{"norm_place": "pre", "rope_theta": 10000.0, "tie_word_embeddings": false, "init_std_qkv": 0.0208, "init_std_up": 0.0208, "train_tokens": 590200000}
Each number is 128 + 32 x the weight over its row's rms, rounded and kept within 0 to 255. Layers, rows and columns count from 0. Numbers have three digits each. The size before them is the row's rms in percent of the matrix's.

# layer 4 MLP up, 1280x320, rms 0.0705, rows 684-790, columns 256-319
100:172173126120092138178166146089151101125121144156122058106153133075114149103090132106103148153144089103148107110190119168135145110113114104102125091116085123132213126189127105127191104103069127
096:089125112140164107087143178128070140159154143133103138101126095144079128119170091093074159091109123134118118046142156125081183121116074133187121140110233088137135083181119143098114106154143147
107:015105165157141112114115136086213157173136093083105112088160087175130086184087069088041111107113163098120106126114146147112153181129110177148075082118095109060104206164132110190141148133113102
095:150234167132097157067140120026130127074167106141119100182123141156139124133121143122113138114139162111152122130130127121100154124162142118160139099107162190154166195133106155144147157220103094
112:104167080114102116163141112170128122151166135180126115213109106113160119096115163115122155119082097163129112168220149122138091101174152124169071114070095082131066081180104144113149119097140132
097:172130111160081118149170120169089117116138146141128149147118138164089195132099158128112159174172109153128135157135165195099122099106162136159178188072058144142160111163150127153127087201139128
111:154105121111155142110142166084141099130150121218177157139118152144134191106118134101164107103153063120159131133138157145118090108213110090085124100145107057091134057144083221138079160110069116
107:138123127112145100183136124176164093153154149126117182106096088098054136126187122177170099119117153131097143178107122110071116182136175173080120094196111146140132129132132129119107097181129169
089:158116134138095134107120166085076148135114143196144139141097147077159139139126172146109183131176199177132104134168136151102061121117163103126117100144115070142157120134156151112135137113105115
099:132128147080100140131108138111130175106161119079157118185136191157132137048159126151122212167160130186113164135158134116146052155125105132096137083136078100093121145108103111164167132193114140
108:162190107121128128078175108107115179098139093102146101098176183157100162168133152174156097121143152151108132187146085165128157093070125145110105157096084128120082160061121168131143159135088084
085:100091170116175137122150157072135176159182148133108193091171144093175104127139118119127133099113069089160128124130216122132142191150111167144108149150094123097128131099110242159087139144144169
089:121125125103190103095116121073133166126159130178103092158092086146167125119136086133104169122121137181084101183113123104155141116104186107095109187107100077107111091150087136107152080177121177
100:160091145098074172087197177141075142084135057137089163154124095148132068238168138139139195112160117158134107100120151102149138115105128127091147108148116067119111091110102127118094101166197164
085:158137167166103148157111149148137145100124147131109117131101163152117105156091125180111186150169116123101055116070159074112130175087174145063084099084121173101116103102111178131126203111114186
102:111157128093137143102121142160129099069128150135127139185099153161083138135068117095139168147160077173105056232155120114100085119112132065124107141173164102222165141087113160077109159117136104
118:129117069118119095112134149097099081102101073093128149118087074161155129130108127079123108147134101152119134132083140156123165186137093158163084163110071072127149144141132168177199165167148163
106:119109043114142122127112121125182170137125117087141143103173126115187065113111087105061190133121133090059068121178094092135184125135147108142102228177132163110112134102116133154166182117104130
102:079137132114164109162090137159122127140177158096202067097093120132105108105087073093169145149164102142119114144097149109142146132173135156106160118169104122174132191125097124172092165044157109
091:146121104173112178147097144176077097124109146114122143154065169113153141187133081134161141170103160132107163105103151153122093199162115099119169064161069096148141158105210134119109120129090087
097:183113159179098181136148141106135065080090088112134164146085074088149174171074175127133086167112159148076136143072149137132155144155142140146136125169132107102135154127102175148076183114104135
100:114116139142106122145133149150108109076103147123072152109136094140199132114162134131041096126097110076139124114142162062111124134171125101170075168110096173060094121187121145160109163157138212
093:084140081120129136119155070085161084121084115137114158102125116141100159120126129125180155087178061116053185118124139115137064140135086128153163160099164131159057084171137137169127181127147062
106:145131125064101186093180132141142150123103204139128103114092151152131139144112199120141128133094172126134095156138128127155101119081141108124203180094127117159117157124101117118125128092109109
107:216099139112091112149156056126096123153102158094153106142130135177135148077090120092215141188133093089127137110150129125128146155104095149077113121080166132154138127115094186149190118094083101
100:113061115122127169082112109138174170096175118162153152121128113132106092103134143081148128120076076156089115185163098064138176152136138117130184156095158140149128160162170204149132181105094183
099:143114088100119145059047153107070166175117123171098149120073093141155140156067161166100141103118142140121103146129150066147103147149149068127108040149103085110180161136060142119139154125135093
095:145077109070171139141158164154147115143089157157113149074145122175098102094065125171064097133135167144100105091148061114090147158102132145095110191072138117093100165149110171197173143122115158
107:134036170129115113201160150162127105151152090093166121132114119118139199174147112140175126098156099173138091111082168117087135128137115109079174158156102152111071192150089140144082078181148115
096:121140167152131146164117089141121119114156113158150087112152135119115084097125115173140178126151172113087203141133110127187134119072144087139138072146096094097089170141079095130122105139161116
098:111176146209152110148151140113137112140113115145091135149123094077137126066130103114123164172119110166106147133160118143152140155158197154158156172123199103166089054116137132117051087145132120
104:093136129101171164220154185108113186111124158129160148133086065086107062122135134184116093098123109135115216122179146102125081135143147140087133152130089138114110100165183069099154105165124090
108:148129171185153128112107084106117112134122108159173131098134097165201065139166075193125120125132154137128161137079121116154176133069159119130147178088148163130125093110156124187085113114130156
101:054136124111122144165138138120155127160088176128140146129141039126148177167100164156138214111134101134193074130136104157050160080160191175146109136112174107146207095136100119086124128145158117
094:117094115159078105092182105159129175100136136099091027096111113139041124118101114110075044105142157131164129139061120173196107124106168106146106113108108127177125144121148075116092085143126125
096:081134067076083138175081108195151109159101109151081123179141134124129116123150060097122170137088140191083148144095133100168120147081181144127141156092104053086125112112115163141139113065133111
103:160149100094150084170107138105175086192122131115163173136115158157092145109113134100105130142134109166093101158061155111126091154076114143101080148100155160153153088122092151143075098127182137
102:133144095094134105132137057138060090101067155126129148127124097141121135083095121109079117143107160121116077129099116159089157100084068113158091143152148163169122184150117154102136171131111052
093:131135154105100104111137188139197139161094046143107184113120102090109134074144088111112142091077112166076147178155115145096115143123099153109067081114103165130107216097093102122085210111147156
092:130103114111087143150071114098147163119154136087175052100134149177082145114194169150100048169125144215110126108165159126131046107148163142113152071120128150130097106118115101170170090083139148
094:099132117082120149163088171116169156143106106141149073115124099153120122155143150134088133107156148129123111092143129144122153122132134163152083094093148126194123172145148111102137105125205107
106:116159149164133097139095176096124155141113129083114089110131110167088101093159088175136121142137107130119136135132121099161134091044143209079169141145140167128144132024169124138139093186117155
102:131129141147125123066148164120181114105154189148183125132185146135110129126125146128098073198107079138117079152128180060113079139103129151144143096164192117158128097123117118079152068160102092
101:092168078120161139162134132101149088096079142140127145137101175188123116150151083139140075165185042102135162135130134165092120192160122084044108143143166133104107105145156142136144147120121131
101:153135172131072181108119161122170093158127143143141136161152119123155083123101131162129139094057150170111145182103086102117074094139134148151163069142089101125155200126113162144169135100116103
104:163147106102111134037108130074128141112123117080141112163138167135142157156095159111172168113157166136116071103125220114131171182126168105136140135137094088149148145173112113120113141146122161
095:088041122110166179116118131129098118099158178117150144121123088182135163148118115100114156047084151163068110113163150136050168139141156143096176110200145156148170134130138123087138105106133063
086:148140124148187111135094091142135104098086141102177162150136160111120104129152161163154184136088127095102099112151121119102069114173087134166073145126164149139093118125158151080152143094141172
120:088092096138075086163208170158101177126137111105108119146150118094127121188178166123139133094155154078098074135167080094121086105162121117131104168099140131122079085112107094075120119082092136
100:096148147178183129189119143115132070104135143142099133152155079130135131102152119128165105157121143116118118143122138081136169129112112113114166130158084158101086191130113108113177112166126136
091:098153115107171157063158151153141099151176092168095129134190095148158120092121197099180096116115077172159100123160171123204136160106156141138146083060117121138090148116123102139073122119115190
095:086115136144153168115102074092125118151141150158120083102156144128119110201116188087149165117163141138114133133126151131131127186140142079118105106180086152147041172118090137140112103044138123
099:065127126160167072141160078120043125148142173131107065145192101165091089166199147147139213171159140111146188146119112088118143087086081155121150151128099134098108138145096105123115104093184161
102:164142134113185119110147166074141236135121104146094140140126150083074101069112169157148172101118088196128081149159162086112173154130124159150139116218115160167139134175059123166174165115155139
094:156083144087102127177146108090102156153172088107131113193130115179152103162158139090119099115122166140120139145160154202131184152141124129135166150173145135106085163147171199154076112153160121
098:145097144121122127168152131080115195097114134127123128149137091135080157148117153159157143061123131143091098161136175099134178064101099105132143101167191123150136174160071054114174065080154164
101:116097124084146193133158122102070119127158118069097170165101132087082050115179096143143119110150085120091071121103153098124156085104141136125101145132070127122164153148090131172178126120139116
103:173163143106141124137144059118097118111112146172119099153118120108093141101121157106143165218088143143157122136065136102163084137135167122143123115181141110168098119098111140162133108108136138
098:134097133123131172126081087095088131153168115152095112124143127098158087125113158156082162163128096095090145122105102098169145128161163190116136168132074077128124116100160124142031146129156125
095:150091195126127149138123088173156134151097128125059153104145130126125109117146097117160120129110081118137068192134134177193083109111123057078086120111110107097087139158114118145136190091133172
096:126112125148087097109115120125174156166109123165127144119136081116122114107146111119125180114087118060156131086069091140118122162173129161139136171122140142161101122163121117086069093095139097
101:154131144167119169077174152121164113128129180139212136081141064102112117139123151086126157181150161163157117082090100191144163135098093117139087054183161137109110130148155147193083115124118094
096:192067165128100195107132115168122072156152084119113110105149143123154151149106142200118111157141111121152129080165140149164011114191155115142154116088071184094093078161141171125143155116197115
103:159156155079167148148140147042146133127146183137043180194157133162110120126113126150121126133138185135112140122123131123090127115083112141130190081134081115126148161137107099166086156130118135
113:084162065168145147189099086123100137094160080157119139130073158152162153164073141118122126232109065065101076097105200110179129142091136130180153163152110134170129117147094121080194126139100093
107:110174180108073141161075056093089131070085092097157179100090117104155075113155099087119070158100120086139097103136100162132160103147131153151101083121066178140160169072179147137149143152131144
100:049128170104166149105147195114131141150166110178128137080141147088179136088092147113173136085146160109162107142167124101130107165119127125054131181098117116160136097171119074134125079158157113
106:171117139135170133084133075130119150094138166149125109116066094136122161116125127152105158130145164127119092134152134154165094134124131090075148157111116144160116140140114089170134146143127110
097:100115110142193143158086158099093125175132118132109127133182187110042155124147150129123120125122145213153111131189117116102101130158108126132160119179069152132165123145134146116106122146189139
097:149087060124119138183120124153161105165134123185135070116102127112137148137153132154135074121133053131077114138166148075167099110101155080149104157137159118112181114158059109150109113128154164
088:227099169138100096155157165106084132130110056144117123140121110154184084143117189123151070140129135114123122103130205102073160112133049089094183128105131062143145080125094146113114139169080129
097:160163105129147089165138118152077185148106094127119122103078131113146156126147118101132096126136094122125100121106139167127110200108124105129172173112162193121048160051130099130135148132101172
089:162112119135106120094077157175129159139142183173130180135108084091091172124150111168103166169168110168094109120185091159127106126145159107189164138161106090140137119158167107157092110125090134
102:129144164150133112161087168110122148174141144159164120122108131130145201099153133113155167176126070184179130081070129118125089162127158126091116137158073110194159149051095148177135152163132136
090:175102139167134174142074198120131111139132121090102070163131127122121155140144119165120115123119083184126159096174086077092155100086062133146132089085062136140120151118114127121104098151158123
101:184101134101127199107098108135149144065096169169130150118127137094138149124150134139111125157097184093139135070178108084113143174106143113142071136107110108081052137065092112122157104137094138
097:160108063151083085131152076129093140213126133111116155074120176117103141102142125103146084125150125189176135166149134113141187127081115157063143149134136171142114137157123103096026139151144125
102:135172174110137145113131132097112135140164157198061140091129118042121176145173135146102194167163134139160160178151085096165167140104100165178089106147098090125119071188132137083112147119081114
101:214106082171108113102143108203140096142144126168154109175096132099109089108136156084126110112111129106134151163147069147097158154202099077113128114160120149211120105059105134127149149125145128
100:127054166115166133105187093112120190146109140138169143106117165111097117151081094126090062192223141165130143118045149090141056133192118124127143108121085190065117156100129102099115108131130122
103:091108094162129140095148080127101106050127135153177125089147093147111091133075121111131152141121136099180134095188101145112088146163173072034142151174107059097117122119126162153125166110086075
107:105101095119191117126144116071109076137124100148112111124121141127113136117133109151143193195108123156162124155152108115155146107099062171119132141160148175140177172196124103087132098130111125
105:130141091116061168148145172137133102088148092166141099089127088181101085148124068079127084130104147140120100155129131174187074105125146126124109117138090142115108185148137127102165120161051131
106:069086137108145107147110185114090168182129178161089136074077082110108124144165087157119146131113070154120119088099160084078129170130107080138170146155167098093115160144132144092118094148087106
093:143152162102136120126123069099126143102176104146121158154188147141086116098111116134120129117156164080160103030152121133128157152145168070139134111143197137140165127147102116119153126216107141
106:143123154145150125144144131169129124157144133122148150154104180160129122132083075095111117117129146115096125162163210109146107083139124088123152152111115132155140169100087097169114135131131178
103:172131140148119145146167104097167160124116171159099080156064082189175130151166123140135130079091128151124113135102097188120120127161074140165105139117161132204176148129099104144173090116118154
117:112180139169172169115103080055067178109104134134093056078109104156162123142103132158156162143213144070094103122202115085133131127112097091155109191086121102110161086144128121102131143125101106
088:142112101144158138173139135172132152123078120128142107078140135145134154120186141129169115158135102112138175162174145111151174160105153144131069157064177122161092085136096136133079136073106184
099:119093099128146095164146222149171137132136094123140143143118117122166094099155161128144111132093124121142169110161056089163114208160092130135116139068099185115120097133152160138126099223098169
095:162137137111176144135117116131104185128117074092083086128129103120115082122083135156149136112125180101069152120152154119167166162123104046128070098145138165123190165089118130162159149125130113
098:140152093151113151166119151164159095113127127174125152117121147184122123082124154152129134108180167123090139116134113138139144166143104112129051084179163132133123104167096103126079045079124128
092:097076202111100123126130110140161127099106156090160149143127121146081099086112117092169145162077169088149142128143148132151126194069172136127103106118153155152140107058082074135083080157080112
095:067188112191153188194133190126154192108161119153108141155120111121141143139157119150170069120137097091140112075125141119143136130148140175192072179142104107125109062152110133176107125113127096
098:135142210080149137168143129096126179085139129092167121160125125111169107201127135132048134113068166116120116137135091105128120112143058123112107122128175112141107186098100169051107116123152158
103:110144139132132191134178116129108129130063131177133158120195123167137094107152146116082148111123044115201098089150056142130126162133108098166170129167155098117137173097154157117102126120109119
094:146147135094087154179160140083120138113109131109138156147158082145123112103157081175045146141096210115096145127172111097117110223107083159105112125074135091165105124132131133133077110117106169
106:125115141152152108109169140118126173159127091103094086172176107070189114162132098171116109133118154078168137187126111184102119079106130169118177170128182150183197155167078179133111133106105080
096:086118153119087145125181125183179154127099128149095111110173121056177074170103113111112144098146140156133210105146135194134133101163167061142109107124118106108072162107098039117140155098078170
095:160158126084122077087167120109085156159089154125134183138103154131109030151079191113104149081106146163138073101102074088141159136162131248098155134142200099136140165107148123168127183128147138
095:102144201083123130120175123100136146136112139132132126166134138157125145130138059138164142133183091178154131156149131088164130147088131119053122145121113160120103066156125103141122103128112178
105:096133113094140151082146162186138150131095099095127162145061151132131058126109137135134158114125181098120082045133137111146138144073142107157135110127095134150099112102110133159137157195129117
091:131113124138086118167100176144163128129109107075161106131098121128108079145092155117112129127144162138162138128091157116084129167145120127153169113117204187207136082146147120182119164147115100
093:161099159165112091080125095163137111107156048114107124189139121124131172141167176216093162183146102148222120172154139097122169087163127094153153130092111123094084140140134091071110175143146087
096:113123159092049123088158135132124133135057122196127172130182166084136105195095114127142124149145141160138150130091139139110172104151091121154057158114112157156114172136158125179114157117063160
094:143202143140144180112071121152129096101115138140151123157091076180155143088086120114072230103212081122114084074110104061189084143117164153128065161122115142106124111142163151131127157111082121
098:116115115136146154191097119142178170101161184113076110135164101087178175076123127092098094148141111131093142133123116100147137075086163095103103061109113153110108129139114082158148114132122161
# layer 4 MLP down (transposed), 1280x320, rms 0.0702, rows 684-790, columns 256-319
094:157095161176075095148094099175147142085074126190121150133111146152129110102081107156119157097161116131107111142125182138117162140086104138131116152132106151053147077151095143076103141150173137
094:134118198069113173173135197120080111061137165139135112128083086175139161111073151164121145167130149179132102169082157154127135157128102137151178117167111067188132166093174182093128158092073146
106:125148095155105127092162142184117139167116089175114121145103126155142080086149183110161107171173137149107150195171186139147180109130090111184085115168146092146173106134142122178097094198106123
094:161101121107148151111127170165120075171120137092161169105155164147145173129122109142134092178149116107101107129153146191133137130053138154183114182119101125105117143098139171132121115079141139
100:133162102139131112136093087132150125121144143094043174126079069083124115159114189138188186115152184099069179150115166090129101117100074102163110226125103128139155155095111145108079159050090131
094:096095121145212132062129078125128122106126146196123129112153117103081121166152189229189128165071108117134096111164110078157094142151118118128118116174199040073104138150097077082147112147142153
107:106107147104133127097131128120132100168105102147130112131090162090132105126135160127122172140036145159136159129091105192173087142142095189105110036174107073145154132116079159116125212122168139
107:160091110124132154134135109109168145138131119109129125104099123122171113163109139154100149135104154117206103143091132157156150061142124179185116124133163137102093072143059094153199107087082165
088:106123101126129128146125073143127099131076125103107146109096131131110156129157126150115129117079113090094172166072092099156147102098089138173165122140152099115156135116138146136135150134150089
108:115172098087107170111118135105102174106176162081047146139170182143117151115107086094105129108149137175158122079121124144124097085097075159135185057074086144147135181107148095149105156143078196
097:188069065186130159121140093150159121137131149183127116137082100085137104155147140100191144104136091064159051114185146123125150127147109136115145130115156151142071190062139136083116119141177111
096:124119144175120092094113139130069159100140175118159103124166120161118128154077148081173073132167134112129179077144143146171160167161165181192060136129141136124127185126157153114108180103118146
095:141172062163179137103157054180092114077074130124119062164117154124134140102112149085098081091137083134121143149166076162127129181110105115175080127097121100161074134097191206072121201152095033
101:152100054146153179098137125097088155120134152133109189159168133158098102072110177092187130103160139104123199125168032121082182140154103076125137132078113171126127140130134104145110079133084116
105:092094124135073120174186160162163093111143124137077120118106066151138178038079147145105152144115123105155107149117095118160109108163102116124111120144179165097123225089134149102163138136178122
102:152131120166163132124160078138120156194146137157100160143144182114115061118192114173122165092107153121067163149110111082086107122137158059143151128159123133123127189122136122156063084146138165
115:148093109064143082132115155130112110149025133128197132134122148112126139143151150139118112075100095103145101070042175158159162111110137104126137090116061123041168128147098103164171136100120160
102:169129160106138095041171149106097149108082115123152083074159150109119146193115116160151137073180106129176099053135127136147072127116164166094094147121170141170140120133096121092144108147096174
103:111154096132126129161118099127157141174201160143131147084125092118111107108089099146105148113084105141086078135106160118086157092147112087084147118106075140192102177167136160047078167160167123
094:137116118095154159056069170158173121153080145142147117146092136127108141096129115121078144133114089117092083100138224121137135153135125111147166108095125170102218104082096140125126127137146144
098:148168104094121082174120109083122124090120097093120125181096154152156178129140147097114163126071116112140076176166133128109088135098145142124130089083172077124114147158184154091165122110133108
099:186151140062134066132159177116100147105144178128123167117155147105140118150162071129172144163114128162104143179102068106163155149117131098061179129108150141118160115102128125080151077137101108
103:106201087130089137192118142127084158099119158114091145173128095158087108140114107125129168110096150182137172103066134076096128093122125159192184170124133126137085080117140162089048116126120109
103:125124122114090106123125107167162127131137180137120112219131137172107148112125159150114104140126125093138152097125100145089128128149181176103114111120138167085127128151104093148145113138131100
100:135132043184148126123097125157135132191143151169130132174091159139165069120125141167139082142140140120106116109111108145095129108160122135076118178103099149145094106172122118129155070114100161
101:097141142173138092105162085081138157108122130128074148115166091134158199061129140147214177169145124095105133142085095101095165143064112134113149160141175126134079076091140094178105100175132164
100:117150099133150112134144123169150087120137095129164056086159138113159154094135124131098119107125066153149199146143123137142156115126106126154093143136116098134124176095051139184173131177189099
097:085170090164119117220097097120147148114075126078221140153129121121113085150097108113144110108149123134172160149156099118145120114133068115160059099130118160126163110148140099182119165115107111
108:108095102086153102142127163135120149149103135139147097076168091119147106170125115209120131117133138150123104137151147123161102083110124135067150152165111133088121112195162085167098141175161121
100:126120200140160126107184144072081128107100179095124047167099123116181065127138126098148095111095117136121144185168141130105145114094138137129124174075082145099119115104058167113117173124099112
106:127101156107135049101111146116127116115071106116116190121116116088149110103098087158111049160112101146190099123121114140196115086063133135088121092104111108165097141135138147113100153132152118
104:064107165156132123190144143170131147098145095100128143149124116162136112120128144182108164157122122071073163116096120200098170096079156121175119056117095070168133070109143101146131090098135129
109:166129122096108159124134146131121173218148097115147102141133092123186146124138068132173111131111126100108165125054064157140098122119068136156118158114176129104112154116140170190122133167146143
096:120081085137155068189088155097136114146157149169085128117122161108059174114169079152130140118108152130187093119173076104158131122089148080093068129113146149108116140103160103166096093152054166
105:114128103177123145109146179137076082167113143118164067106154157115095156167150141142078119124128138154145130161148126195162164165151156136143054085155119117155081152087117140095080110125139152
099:139152163153182113109169180096130077139078130136165096156108188096122152095153155121099102147122193066048130102146137119148143111137088093165130148123140114090106164133147157154155147123128064
104:119093149153174106038131186139104128121207138092125160093043132181203140131132111119120180140092162128129125133073137146141128096092156131137104125128115116087134171088164134155142125127163121
097:093165120132112142110137093108136131151089128131093126196123151144098125123149134197103144156119150078157186139097074125116181172163109188143147110124162149140115109085131101050169150116115180
091:143084140146135175093134090148096109103129117136099104150139107120129135138100155045135107156146109086097078147102140068138136168105116100052166168170110051146108153125161171158138148154114145
101:103136105092193151164129125087130147088130153110114090115177133147143152091141115106092118104196113156116144083126154170104154115091114171143125166121139113131129146114173143104128099114132104
093:088175144156183126099075123169134114157179091155121113090103112133092147202084048177114171106052202119161147122122101100142137108110106116099090104136129164159138108149120132084118148124104154
094:140102079084160103061138186128117119125153105117092133031128123072159141200070093105097116079181127101139132103075142153116095145091122152066125120108150184127166118152122152131090111161101159
098:105137108131156149056133166172088136094103113122084140178105092094103094146059150156126169079174118089143172135085133186147132136144155159099137138073167108118167119130115156122100148107137124
101:130134180106165119190114118096202082121166149094184154081160112164158136164169131139129092126127120105134127124113132147125158157124179095157159152093145123116130097049195140105088101113115153
101:090200103158131139174125083108092166116096116052091124145132107080148151133165078145145165103134105106161115132165121122044125142136118086088178150132061106124153165081121116101124120100138120
100:158135070131080112087175121164167130095153122164194105101105105070164143175084092085138171122125124160178124055138111086150092114108148130109151125070110122125090125138181137147129136198141088
097:112187059140102102142082122151136176145084104157120128059205108081111094164170151056163127130126107100101140101093125129133114142163121146069144093176130120089164125097086179093111150193103152
089:146090054136182126095049169123150161118092169121088102131166160083130124097119096120093140092119080161139116111100150120142174168176153188111173084140071136154108085164121124193133149162156131
115:157083093156151135156095121063109088145146130142118119150160144108155105129130161102088134071104211091092076093124079081154109122108142125145079147126125113078128121070111118134060049109096141
098:146123095114143102118108097139147139171175118147085167143104152113092153168104164094115197135056147130107139185100076108120138156177084114138170139123162083106088102132142151115153128122128137
096:190167140106206082123101154155162117096136141087146116108136120124049176154062112171097104154128078164105143093155133109092153174164126124133158160061110091133153128079095097080139102099107088
100:129122103160081125155071172121124142092156112115120126080135088113159168160145137142086092127100138088116102152140168096137108174139077129127135050149174114159075160058045101095137082148173104
097:074166152105050196088105180074148118153161111147109096078123149064064136128118132135118099133124133169104119186161135137125083152103085128084156068120073121184146108194183091204151147106142142
100:094150126099146141094151132154123101170095142182145109152121176143123178154116153101186171134111087155176134116132145121181089139088142120156181141136156108128104151107125096154168174121140159
101:116157139071129160134153103142142145038093109114101127130069106130057157158129180062170099096132154125155182116162162113143042124097083145042166162156141157130094094102121144124110067116139093
099:210157139189066115139133102104155146103157067095097140157101153098084139148151131145136141091072157099130084074150141094066184132158161066055119160143116131089121104137110110182166103062072139
105:087113120108088177101148148058108131137128150158108159119104127126146119173115145159117146119154106088169119064098157093098191112128197119106116120226119059118139127106105134154127167124103189
102:159079130107149099111097150138061118151124117117068198089139079192149158126146118137165133132034209124112075118083187140121160080162115176156183130114100136163107139109128197111159178122103167
105:113118130136102087150134072105152159089147135106119115139143111100160128083104147173143151195128121179143118219103132048063034183143171085121167126160132111129084138095158107117130124157165077
093:129164084146136111091176134140146161114200140129128094140048124136143147109176172118095130112142104131136184072168119158085133122174109154191128138094143143179111145123157094185172123174139133
103:128083134135054099178154134169132107115119099137080142123214131135120172095147092132113096132114193079138074161103139166106135153144145179181166170107046161105127136187110088035105155117101093
105:159106136122072163151114169113133136103126063133148170157120127194099112091072096126065178127079150101104088118089108129088138095197129126121159116128228110112082217126133163130172128102172104
092:150179138187164101119131154122132155073117101121140124146152142087114124127153076088158156129149119156205143093137144083109176065163096149128103089164094134144164142119136160116074158159115125
110:104114124064171182188122144085112110131096182094093150137156103112148123189156183047096064108118122125131166093185095128126162091104081126149145149215151131109179144121120134164152143137156188
104:110111117178095100134127077134153105075142084157151099128132154129126163164108083119154154117144116122145170162072179138097108142122111110197148184113165135122080140132121195091105100161090088
107:164148149201103102143038140118124128056116155109166075115107112081111090140117108098111157139133157127102103131089132102135190117117077125116157201158153086107099098196150133076130121139163103
101:109117188130140123114181076145108141092149122123120115163109135112095176113170102140152156095068107168083111087157184113116145128098125094066162153192142130134139118101162141183107178192182168
101:131123086092160110102135121095110137122118189173130188157116137111115174113117115139135165120109092163151155132096086126177130120146129136151076110177088216105155143160132106145094174191162174
102:133153156176183160143127120155145039095078097124135160114144147153105107123106135171106116108119154118190177104136106147138156108087135139083110086058101133073116128117158112126173114114067149
101:136131134111161124131084087147134180127087078160069105197103085064118165105168184103147086149139119083115158085076157172122087084184126113081122130152150117167155095133113125126180153148090174
086:186101070148150159137133153161145114173104128132133137180139178107138084088110113139100092124180162066141131089126144140125113108115170161101112085141123152114115180153156114116161095191156111
102:128130153114144059075197134075107203105167111198121158148154129135146179125145193145098177149102089139120108170137168167120155114161125073043129160123124177133105133110078138103144140127099176
093:188139126151121116189167092104091115145144155126142065166058106121136101056152154103153023115127189156061097102193112127096126142143132129160140167065114075137137170166125119133094160141132135
103:145162153118106066153133146128153096119135133103089138164122129126046143062095116160118151180111123113113150111071142184132197150205110184141077137118101135093168128139164124168149106154135133
097:072090185141140180061131154140093107114134131106111119158111164124108139176122151156156099115097118139119128167211097114147150084128062115071124150133183147136129175137156192147144084110116150
102:108191174146076207114124137123140081128076087103116127101072096140111099124145135111137111136144086130118141148125121141138141124134104110138123087141160099107126139129114106150168123133185141
098:148123171230073105136220149164127144168130141122132100138093122177119190155097167071145133102128109126147109085138135166124172131106132123122130161175121154111076104125071149106062141136117129
100:125092110154055081140149187141083080136097121083165147163171118156147172128136123098105029119141101132117137121101170191153169098109127173145135142129094106131159148110148113118128106124182056
100:142105122131155106190126145186091179115155152119102161122067170063111141052114160074134139117187125114103155148121148129099156145110146132115153149153092122156189127151139138189085106173150129
100:125123144060123157094148136067071156166123136212140150114073093129167127117171123163135119107103133147122070112181184154163131058102152182216147138076159148087154120132053106124155145168112115
103:099060158104134094135103142098177081155132054190146102123120129108137108121157132114146142177119133150117118153151095103146151100125175102180094120114146159116149161086107114121073168111131111
098:078085136126136132180136143162180073107116095108161110153209121124132146159120132088179107147160115110151161156179115150133138086115159094101161147068169154085153153144155157076099117115092132
104:119136130101100156092121104091136114175111096105108139122122167088137172097121122113145142120105138127114127137105121128160074160155158115134135076151112117098117115164100127159192154160164098
106:085132138132192156175140164162148189161110171175107198104125148095119129134172149126132116114145090106109123051082138051084169150142146099088123146109149129105145066058144077080072132167211117
105:093127141106110089123044106136197122116154131152136115109125106090118060135130126096111147120159093157118138074147071141123160139142105198155137141107155081105178130108134105132146142178232118
105:145099114126133099171209188135152127121139125126167157142122151128156174092139149060141137151085119106170130100142185146170138129154051147185115145192115098107129087108141128113103102157112096
100:141156119109147133136106091132111137136077089158140126070148109101114091092153146103134099169126096099170131091159115111075093134160105134183133149155087098118146173130162165117172138122112125
130:170176147149155186128122120096069152158134096144094117164085066125142078111132160137203129117197136121093135061128111057108154088079074077133108174178161075109172154119130109150128119103118150
091:129093139146159109115138173110149162104091099142151116098133107122202145088134089072034094120200121165159159101081114085133158080114104092135141098138163128142153148108169141153198174156150109
101:141085143107118150137161166078102141124152097168158101136147090115091164104192147093060107164086108157109112110193077086162146103147179136132108151079124192118109152114135058137096089091042101
092:155074137036146133169155117140111110101134133192143090071116141092150214110175116121095099128088098124158142109106097135123106079106103152152144141120128132108124131149119134104116133132133062
098:149193117080089196118192087137163136150150123118155105106145118182094091145123120180141177158146141222126131125078128098143133103155088106115101115138119094153096114090140159088115080094103123
090:152136120188123124140203111091146104143070122110069102177125127136180198202176169094102050116117147123084152194166145088161157133082161093115197143092180121121128128128156127115187139098169115
107:150141128144065136162122153142125107181189125062112163136156164149141159149136122086121085095108091154162134028116151169164110160127149140168133168180112096115110117111136110135081112115101137
099:111133103103100178129184119185125119081100147077102176134178181073098033132117190139135126094149116090104113137138164059173197090119082110079112163153194083154134150093127150126143135155164122
101:111132145181176135126105050093107132154127142143124067136143103141133148161116136093134071093125114147157116171093169120103133130127081129162105078128190111120091097146081104120087154143169112
102:150149169132125151059141152088169152134107093095146113166091111099146133136077123094109146140117113127111122121151059130132142093130140160139069071050105128093074108147096160111077149129145194
103:108129099101173186150106140094202080141116155080108152130166142156093110082104123184116141138139096039114075173130110094162137071142138176103122116150107160157114136131142077159127098137051111
105:103155122129150122136145134129115112123075200065107183138170172082196157156116156117131191133161117127155135103076181152132140107125078140138173153153129163100132130129100146146113148108080088
109:151090157127089135125194062066090093177160216088110115127143120198177098134116174133116128138186072125135106160115096122159140136104102160134139128148138140109155077123091132144197133096161093
102:154126119073123085137093135103103218106147048175126106157103138108120095126107109157077127124098115135079126181188163127145181161079070160120183092116150155110140111147141187113171113137111153
107:159166140128078117143196120144125096148132117126121101155120111155108119087092122085107122102110123145129122123140166113127139090118092138145067125126099086133182156099104182189134162115155128
100:094084090104088089144109147121137143121133110105154144154142142183158088111116051183084103072131151124161145091124047119107188186148165114153109157089142128172168181153137094123130110134115135
099:118169156103142121106116098160081149156181143124168163149126113100113064094166132156111163083138102183056103156140157129195103116139156154083134132160123135156115162131144123136183075160118119
099:037156091060131126144077183144095164171165128142131132103164109128199173115124079088089029138102116161156127147112111185125144188098122145162133131133109098129180148126140140056129104114167138
102:122089037141104152077084121119073143100160135103149104153140111166161055151179162081122139104200132132089136185121119093130182209104175157200132062152151148090146107158104114117122184153159153
102:161129162096136105147050111134128060106101162142172087118083156101098151158091084141143148112139104089157143130114159092131127129105144108096110162140142134062130139131128112093099132116202144